config.toml
hidden_size = 128
vocab_size = 4096
hidden_act = "swiglu"
norm = "rmsnorm"
norm_eps = 1e-05
bias = "none"
parallel_block = false
init = "normal"
init_std_up = 0.0442
beta1 = 0.9
weight_decay = 0.26
lr_head = 0.00494
decay_shape = "exp"
max_steps = 8866
Each number is 128 + 24 x the weight over its row's rms, rounded and kept within 0 to 255. Layers, rows and columns count from 0. The size above them is the row's rms in percent of the matrix's.

# layer 2 MLP up, 320x128, rms 0.0596, rows 69-85, columns 64-127
size [ 96  97  98 100  92  98  99 101  93 100 102  97  97 104  94 111 101]
[[112  85 139 156 151 146 139 152 125 145 118 115 151 114 112 141 125  94 103 147 125 167 154 117 122 151 137  83 168 129 121 123 119 159  99  85 150 144 130  97 148 142 120 129 103 167 115 155 133 119 172 120 110 126 122 140 141  88 161 120 127 113 151 132]
 [103 125 100 164 117 115 139  94 111 130  87 126 137 113 145 147 140 138  82 144 148 130 145 103  72 116 167 101 102 124  86 120 168 123 137 127 139 154 110 135 111 133 167 127 129 151 131 115 133  96 101 114  98  79 116 127 116  77 151 118  81 142 136 119]
 [157 157 142 155 111 114 138 138 101 131  85 136 114  94 121 129 121 112 148 139 152 142 128  92  85 120 108 163 102 119 170  85 154  92 137 110 133 112 137 118  71 118 127 141 164 124 155 149 109 129 131 108 112  92 150 128 116 146 143 179  99  79 165 152]
 [148 126  88 143 118 144 149 138 106 154  85 119 137 128  94 114 123 146 101  92 145 145 115 106 145 116 126 154 123 129 175  77 141 169 116 126 104 117 137 120  74 121  97  98 143 125  93  59 104 160 168 107 127 102 115 140 118 108 111 152 116 117  94 173]
 [136 131  76 135  93 119 137 122 137 121 162 120 127 133 108 113 148 140 150 124 139 144 150  92 151 104 135 175 159 121 140 118  78 135 151 130 159 146 112 137 177 159 115 122 133 117  79 110 110 100 163 122 111  89 175  94 144 165 166  86 180  82 124 111]
 [ 97 137 120 135 142 139 128 116 139 144 128 136 145 143 149 156 164 109  93 175 127  92 106 128 102 173 179 172 131 145 119 120 136 134 142 170 139 115 158  96 102 164 148  67 130 145 149 147 169 158 118 114 132 110 135 132 114 153 114 140 136 155 115 125]
 [ 94  81 111 175 115 102 162 116 171  78 154 125 113 132  75 114 119 109 159 136 176 141 105 129 151 116  89 102 138 102 143 136 124  78 134 115 149 134  82 112 141 102 110 126 141 170 134 140 156 108 130 127 114 161 134  81  93 117 116 145 147 127 104 113]
 [110 124 143 111 145 130  83  91 148 106 124  94 107 130 135 118 124 124 150 137 163 124 109  69  92 168 119 141 155  99 139 149 182 114 111 112 131 122 147 136 160 134 114 145 128 152 150 152 133 112 123 108 140 160  96 134 158 137 159  99 177 153 163 143]
 [136 131  90  93 162 151  84 144 169 160 147 188 111 131 165 125 143 101 124 174 191 131 114 113 117  97 142 128 113 175 146 130  92 129 168 113 109 158 114 130  85 148 155 139 179  88  87 114 126 152 141 120  99 118 104 111 132 114 179 151 154 143 154  98]
 [165 161 158 126 114 118 118 145 130 118 113 109 123  93 156 124 123 154 177 133 101 148  88 137 139 166 114 174 116 101  81 156 121 123 123 122 176 136 137 186 126 154 111 126  70 134 130 121 120 101 101 119 116  82  96 147 167 141 104 129 111 134 154  91]
 [ 97 109 119 104 118 139 140 157  95  76 160 168 115  74 175 169 142 166 107 140 123 146 113 121 106 130 123 120 151 121 189 108 138  96 142 161 135 104 109 139 131 113 127 106 111 109 109 153 148 142 187 120 141 144 132 133 137 148 168  84 112 130 144 111]
 [ 94 140 135 142 116 105 169  78 114 116 130 114 118 164 114 124 145 130 131 138 120 171  86 140 165 109  98 112 122  91 160  76 135 173 124 152 124 134 100 122 124 147 128 147 104 140 109 127 134 108 115  92  92 125 131 121  54 141 135 189 116  92 144 160]
 [140 105 111 140 145 132 162 154 112 138 113 129 171 175 116 129 110 153 117  92 124  93  99 151  83  99 146 125 118 115 103 139 111 155 127  75 154  88 160 139 124 151 176 121 138 149 148 138 145 163 113 146 188  99 153 170 119 113 124 124 145 163 110 149]
 [117 153 118 134 144 109 139  97 113 101 148 146 135 150 112 125 130 115 148 174  97 118 158 140  88 172 143 111 149 141 127 147 127 160  77 156 123 123 117  87 107  91 144 153 138  87 132 134 118 116 141 135 103 122 112 171 159 132 178 108 153 110 162 112]
 [117 108 122 108 163 169 110 146  57  73 131  88 106 139 134  81 127 105 135 156 135 147 114 107  98 137 131 114  80 120 152 168 123 125 116 145 126 111 130 116  93 139 135  97 119 176 131 103 141 147 100 135 153 159 138 142 109  94 158  94  96 131  85 120]
 [105 122 143  90 133 105 116 113 161 142  98 140 106 131 118 143 163 133  80 131 122  76 106 149 125  99 158 130 113 150 125 126 106 118 113 120 140 137 117 133 184 129 121 123  92  70 139 119 157 140 174  89 181 143 130 128 115 125 124 126 129 147 121 133]
 [140 155  93 106 114 114 163 166 155 104 109 120 108  97 129 158 117 133 136 157 109 104 139 186 107  85 133  86 132 128 133 142 115 155 128 154 106 106 151 167 104 105 122 135 154 162 146 178  89 144  97 105  95 105 173 113 164 161 127 163 130 137 147 114]]
# layer 2 MLP down (transposed), 320x128, rms 0.0527, rows 69-84, columns 64-127
size [ 93  96  98  99  94  97 101 103  90 102 105 100 101  97  98 103]
[[ 77 140 114 119  85 137 125 131 143  99 128 116 139  70 147 102  95 186 118 178 112 110  94 125 136 113 155 127 138 153 161 140 106 135 159 118 143 147 110 142  27 121  96 151 173 139 144 101 117 152 129 135 162 113  80 147 105 104 118  93 145 121 103 152]
 [142 148 123 145  90  97 139 154 115 132 129 110 120 135 143 131 135 132 122 132 121  93 115 125 128 137 131  89 124 138 105 101 153 104 136 127 124 129 114 161 115 121  95 163 171 152 145 145 153 120  94 111 125  98 115 157  82 151 167 115  85  87 120 117]
 [105 110 176 116 114 115 118 151 118 124  90 163 156 105 141 123  75  90 127 134 178 103 130 173 151 142 138 126 116  87 159 105 123 131 130 150 164 138 160 130  82 135 167 116 131 102  78 175 146 124 114 116 121 125 148 161 137 143 127 128 112 107 138 101]
 [120 105 123 118 137 108 132 143 107 185 141  98 115 110 127 140 131 115 157 107 118 108 174 142 128 103 122 155 158 126 113 134 132 145 150 134 118 141 128 102 157 103 133 106 143 101 145  85 115 149 182 131  56 125  61 128 130 134 112 121  93 119 101 123]
 [173 180  98 141 111 121 118 151 127 131 109 131 136 174 177 115 132 113 132 109 161  96 116 129 189  73 112 147 126  90 142 151  95 120 104 131  96  96 105 154 141 144 149 150  91 113  96 146 141 103 147 108 158 128 127  71 145 160 142 131 134 126 103 145]
 [ 87 101 117 157 111 131 134 125 114 113 128  89 119 128 144 111 104  72 115 156  94 158 135 164 147 186 136 144 103 157 128 166 140 137 121 167 135 121 145 121 179 127 108 159 127 100 112 118  68 125 100 134 131 139 153 104 127  95 136 142 139 135 137 135]
 [135 141 138 157 137  72 167 132 140 118 154 159  85 131  64 122  98 128 124 158 140 126 154 100 105  95  88 122 143 135 161  94 104 126 142 120 158  83 124 115 150  71 125 108 151 134 138 146 109 114 141 123 119 151 133 104  84 127 128 149 151 162 132 140]
 [123 124 135 124 128 115 151 135 110 110 139 129 179 141  88 147 110 106 140 123 125  89 141 119 127 141 118 120 139 139 104  98  94 139 137 126 130 118 134 111 130 138 146 139 123  92 125 116  52 131 121 115 116 129 156 140 107 136  79 192 102 148 137 152]
 [116  99 115 147 179 155 118 159 134 140 145 124 133 116 132 145 169 117 165 123 142 127 128  99 114 109 134 117 107 118 127 104 141 122 134 125 108 114 121 133 133 123 130 155 109 121 155 131  96 155 144 136 108 154  77 116 126 133 144 160 116 112 160 122]
 [106 123 130 105 139 144 135 117 117  83 156 139 104 139 118 165 145 128  82  93 116 109 141 154 155 106 120 111 135  90 106 119 147 117 135 119 105 124 135 110 172 114  97 117 111 158 121 135  93 130 169 156 113 121 131 139 140 151 113 108 174 108 135 141]
 [ 74 126 111  84 108 148 141 131  96 111 128 130  93 123 127 131 130 165 112 111 138 140 132 103 159  98 152 135 168 143 118  77 122 161 122 118  75 133 111 103  86 153 149  99 113  92 134 165 118 132 132 101 133 140 117 117 135 126 143 151 112 181 157 105]
 [120 123 144 106 119 158 115 130 143 123 151 174 154 116 108 114 148 128 127 150 137 130 119 141 130 114  99 137 137 116 176 143 150 122 123  99 127 144 105  99 123 171 140 145 104 126 123 149 143 103  98 113 128 117 167 115 141 184 154 105 163  89  99 115]
 [125 145 119 127 165 145 136  94 107 153 150 134 122 151 125 130  88 102 139 132 162 112 121 119 134 133 116  92  77 102 102  99 102 120  94 126  93 128 140 114 135 133 121 119 180 144  79 137 116  84 118 143 122 124 113 147  86 123  88  66  80  95  93  91]
 [130 145 104 114 100  96 142  92 126 113 118 121 117 139 127 112 138 169 146 153 118 112 164 130 103 129 127 178 125 169 139 114 154 126 123 142 115 113 110  96 107 111 100 118 141 101 110 142 150  84 105  96 143 106 142 110 152 143 164 101 161 115 151 144]
 [122 134 116 100  91 141 112 160 139  90  84 127 114 159 157 116 116 139 154 167 119 111  76 122  93 119 154  87  89 117 108 135  87 141 133 128 133 107 142 131 107 132 110 145 165  90 134 109 132  96 117 136 144 133 154 102 115 140 159 111 121 131 130 110]
 [130  98 115  95  97 154 122 112 105 132  95 143 129  80 112 178 154 159 114 132 179 123 121 164 133 153 138 102 137 132 104 139 124 129 150 133  80 143  89 148 157 143 114 145 122 155 161 127 155 135 134 145 144 100 147 142 144 145 148  87 125 131 134 148]]
# layer 2 MLP gate, 320x128, rms 0.0611, rows 70-85, columns 64-127
size [100 100  97  91  97 101 104  93  98 105 104 104  99  98 115  99]
[[ 88 151 123 104 141 122 127 143 152 158 151 129 112 131 120 119 137 127 102 149  98 130 125 164 162  77 126 182 142 104 143 165 126  74 120 150 103 137 128 104 117 115  87 126 117  80 136 109 151 183 185 148 149 132  91 125 106 131 118 106 140 147 121 125]
 [112  69 136 103 128 130 113 119 155 130 143 130 155 189 142  90 109  84 113 158 157 118 153 153 173 134 136 101 129 102  92 174 100 136 137 141 154 122 146  87 106 123 142 147 107 139 134 143 143 114 120 175 166 115 139 174 144 145 120 123 153 157 126 119]
 [117  98 138 125  99 152 151 144 138 103 106 139 122 113 148 136 127  99 101 127 157 120 149 106 178 169 138 150 105 120 141 125  75  95 125 145 123 163 102 172 140  93 129 131 132 175  84 151 132 109 127  59 138  96 148 171 126  97 105  97  94 135 121 159]
 [171 116 164 109 120 157 160  89  94 110 119 136 147 126 129 110 152 129 149 176 107 124 148 126 101 153 150 161 159 155 102  95 131 114 118 134 139 101 130 123 157 201 157 106 154 136 102  98 160 115  99 130 127  90 158 166 120 131 126  85 127  71 146 160]
 [108 107  98 103  82 117 124 143  86 125 136 114 124 127 143 153 102 120 124 158 144  99 134 187  96 136 159 153 103 107 161 159 160  91 131 156 113 119 137  98 110 121 126 109 118 119 125 135 109 105 108 124 113 109 133 111 112 169 130 114 143 186 109 125]
 [124 182 105  98 111 145 109 120 127 122 106 127 130 116 159 123 121 129 104 164 155 143 127 118 126 132 101 159 170  92 144 126 173 156 123 138 147 137 138 146 119 147  98 147 208  98 122 138  86 133 138 180 116  87 134 128  86 170 158 113  93 150 131 160]
 [154 120 136 102 137 132 102 135 114  98 143 110  91 151 114 110 135 150 142 110 133 146 107 155 107 116 103 104 132 120 152 131 172  87 113 124 109 144 147 171 115 115 124 107 133 162  79 163 146 120  87 131 147 145  77 139 102 160 148  84 110 107 112  93]
 [120 140 119  96 190 129 129 147 134 163 167 144 108 137 147 165 162 138 133 123 186 132 117 107 149  94 131 135 162 141 175 107  99 108 118 108 114 101 130 135 140 127 152 160 151 116 164 116 108 161 159 137 119  96 162 104 121 191 181 125  93 131 114 112]
 [125 126 141 177 140 105 122 142 154 161 123 186 135 112 144 112  46 147 158 132 131 161 122 152 135 113 147 115  85 160 122 163 165 162 111 111  98 105 106 114 116 147 125 149 140 143 127 163 158 115 159 165 123 117 125 148 163 161 122 122  98 132 164 137]
 [134 167 103 108 142 129 141 123 135 119 144 126 117 113 127 144 149 137 124 117 100  70  83 152 100 136 126 126 151 135  96 160 128 125 126 138 120 130 184 148 121 147 129 164 147  64 160 106 110 148 159 149 184 107 106 131 144 183 128 150 144 142 128 126]
 [181 121 115 142 106 128 119 164  99 109 110 123 128  90 145 112 134  80  98 166 101 116 128 111  88 122 159 118 144 144 116 134 145 111 127 110 107 124  80 130 103 144 130 120 107 115  89 103 188 123 110 103 157 154  94 159 140  85 126 131 164 165 134  98]
 [108 160 131 135 138 152 108 116 129 121 136 112 122 116 156 153 129  80 148 155 142 112  92  73 119 140 129 130 108 124 110 128  90 105  81 174 133 139 106 126 118 146 126 182 158 177 131  81 151 125 141 127  95 142  94 103 149 101 153 142 132 141 135 121]
 [111 150 134 138 121 151 139 114 139 144 120 166  86 101 118 119 143 126 164 106 155 119 100 111 172 140 151 128 155 124 117 138 154 132 182  96 119 138 117 142 137 152 125  94  92 159  65 122 126 140 122 127 155 115 114 121  97 146 116 131 110 154 116 152]
 [137 168 118 142  97  84 112 111 131 148 128 150 183 131 110 166 181 136 153  84  95 109 150 162 106  77 126 128 142 131 133 141 136 121 138 100 179 144 144 139 112 127 147 131 115 120  83 124 119 154 146 135 107  89 115 155 133 140 119 150 153 138 166 143]
 [114 100  89 167 123 128 167 108 145 108 156 126 148  68 151  63  92 124 161 154 146 129 126 121 142 151  97  85 124 137 103 145 155 128 106 114 128 141 106 120  93 129  84 130 162 155 132 125 149  87 145 143 122 137 122 156 104 129 100 141 143 122  85 102]
 [133 124 133  84 121 161 145 156 143 138 117 113 142 135 169  79 152 117 143 120 142 163 123 120 123 100 120  85 149 122 132 152 171  61 178 132 144 131  90 117  88 139 123 135 118 172 112 157 140 131 126 121 100  97 103 122  85 112 111  92 173 164 149 144]]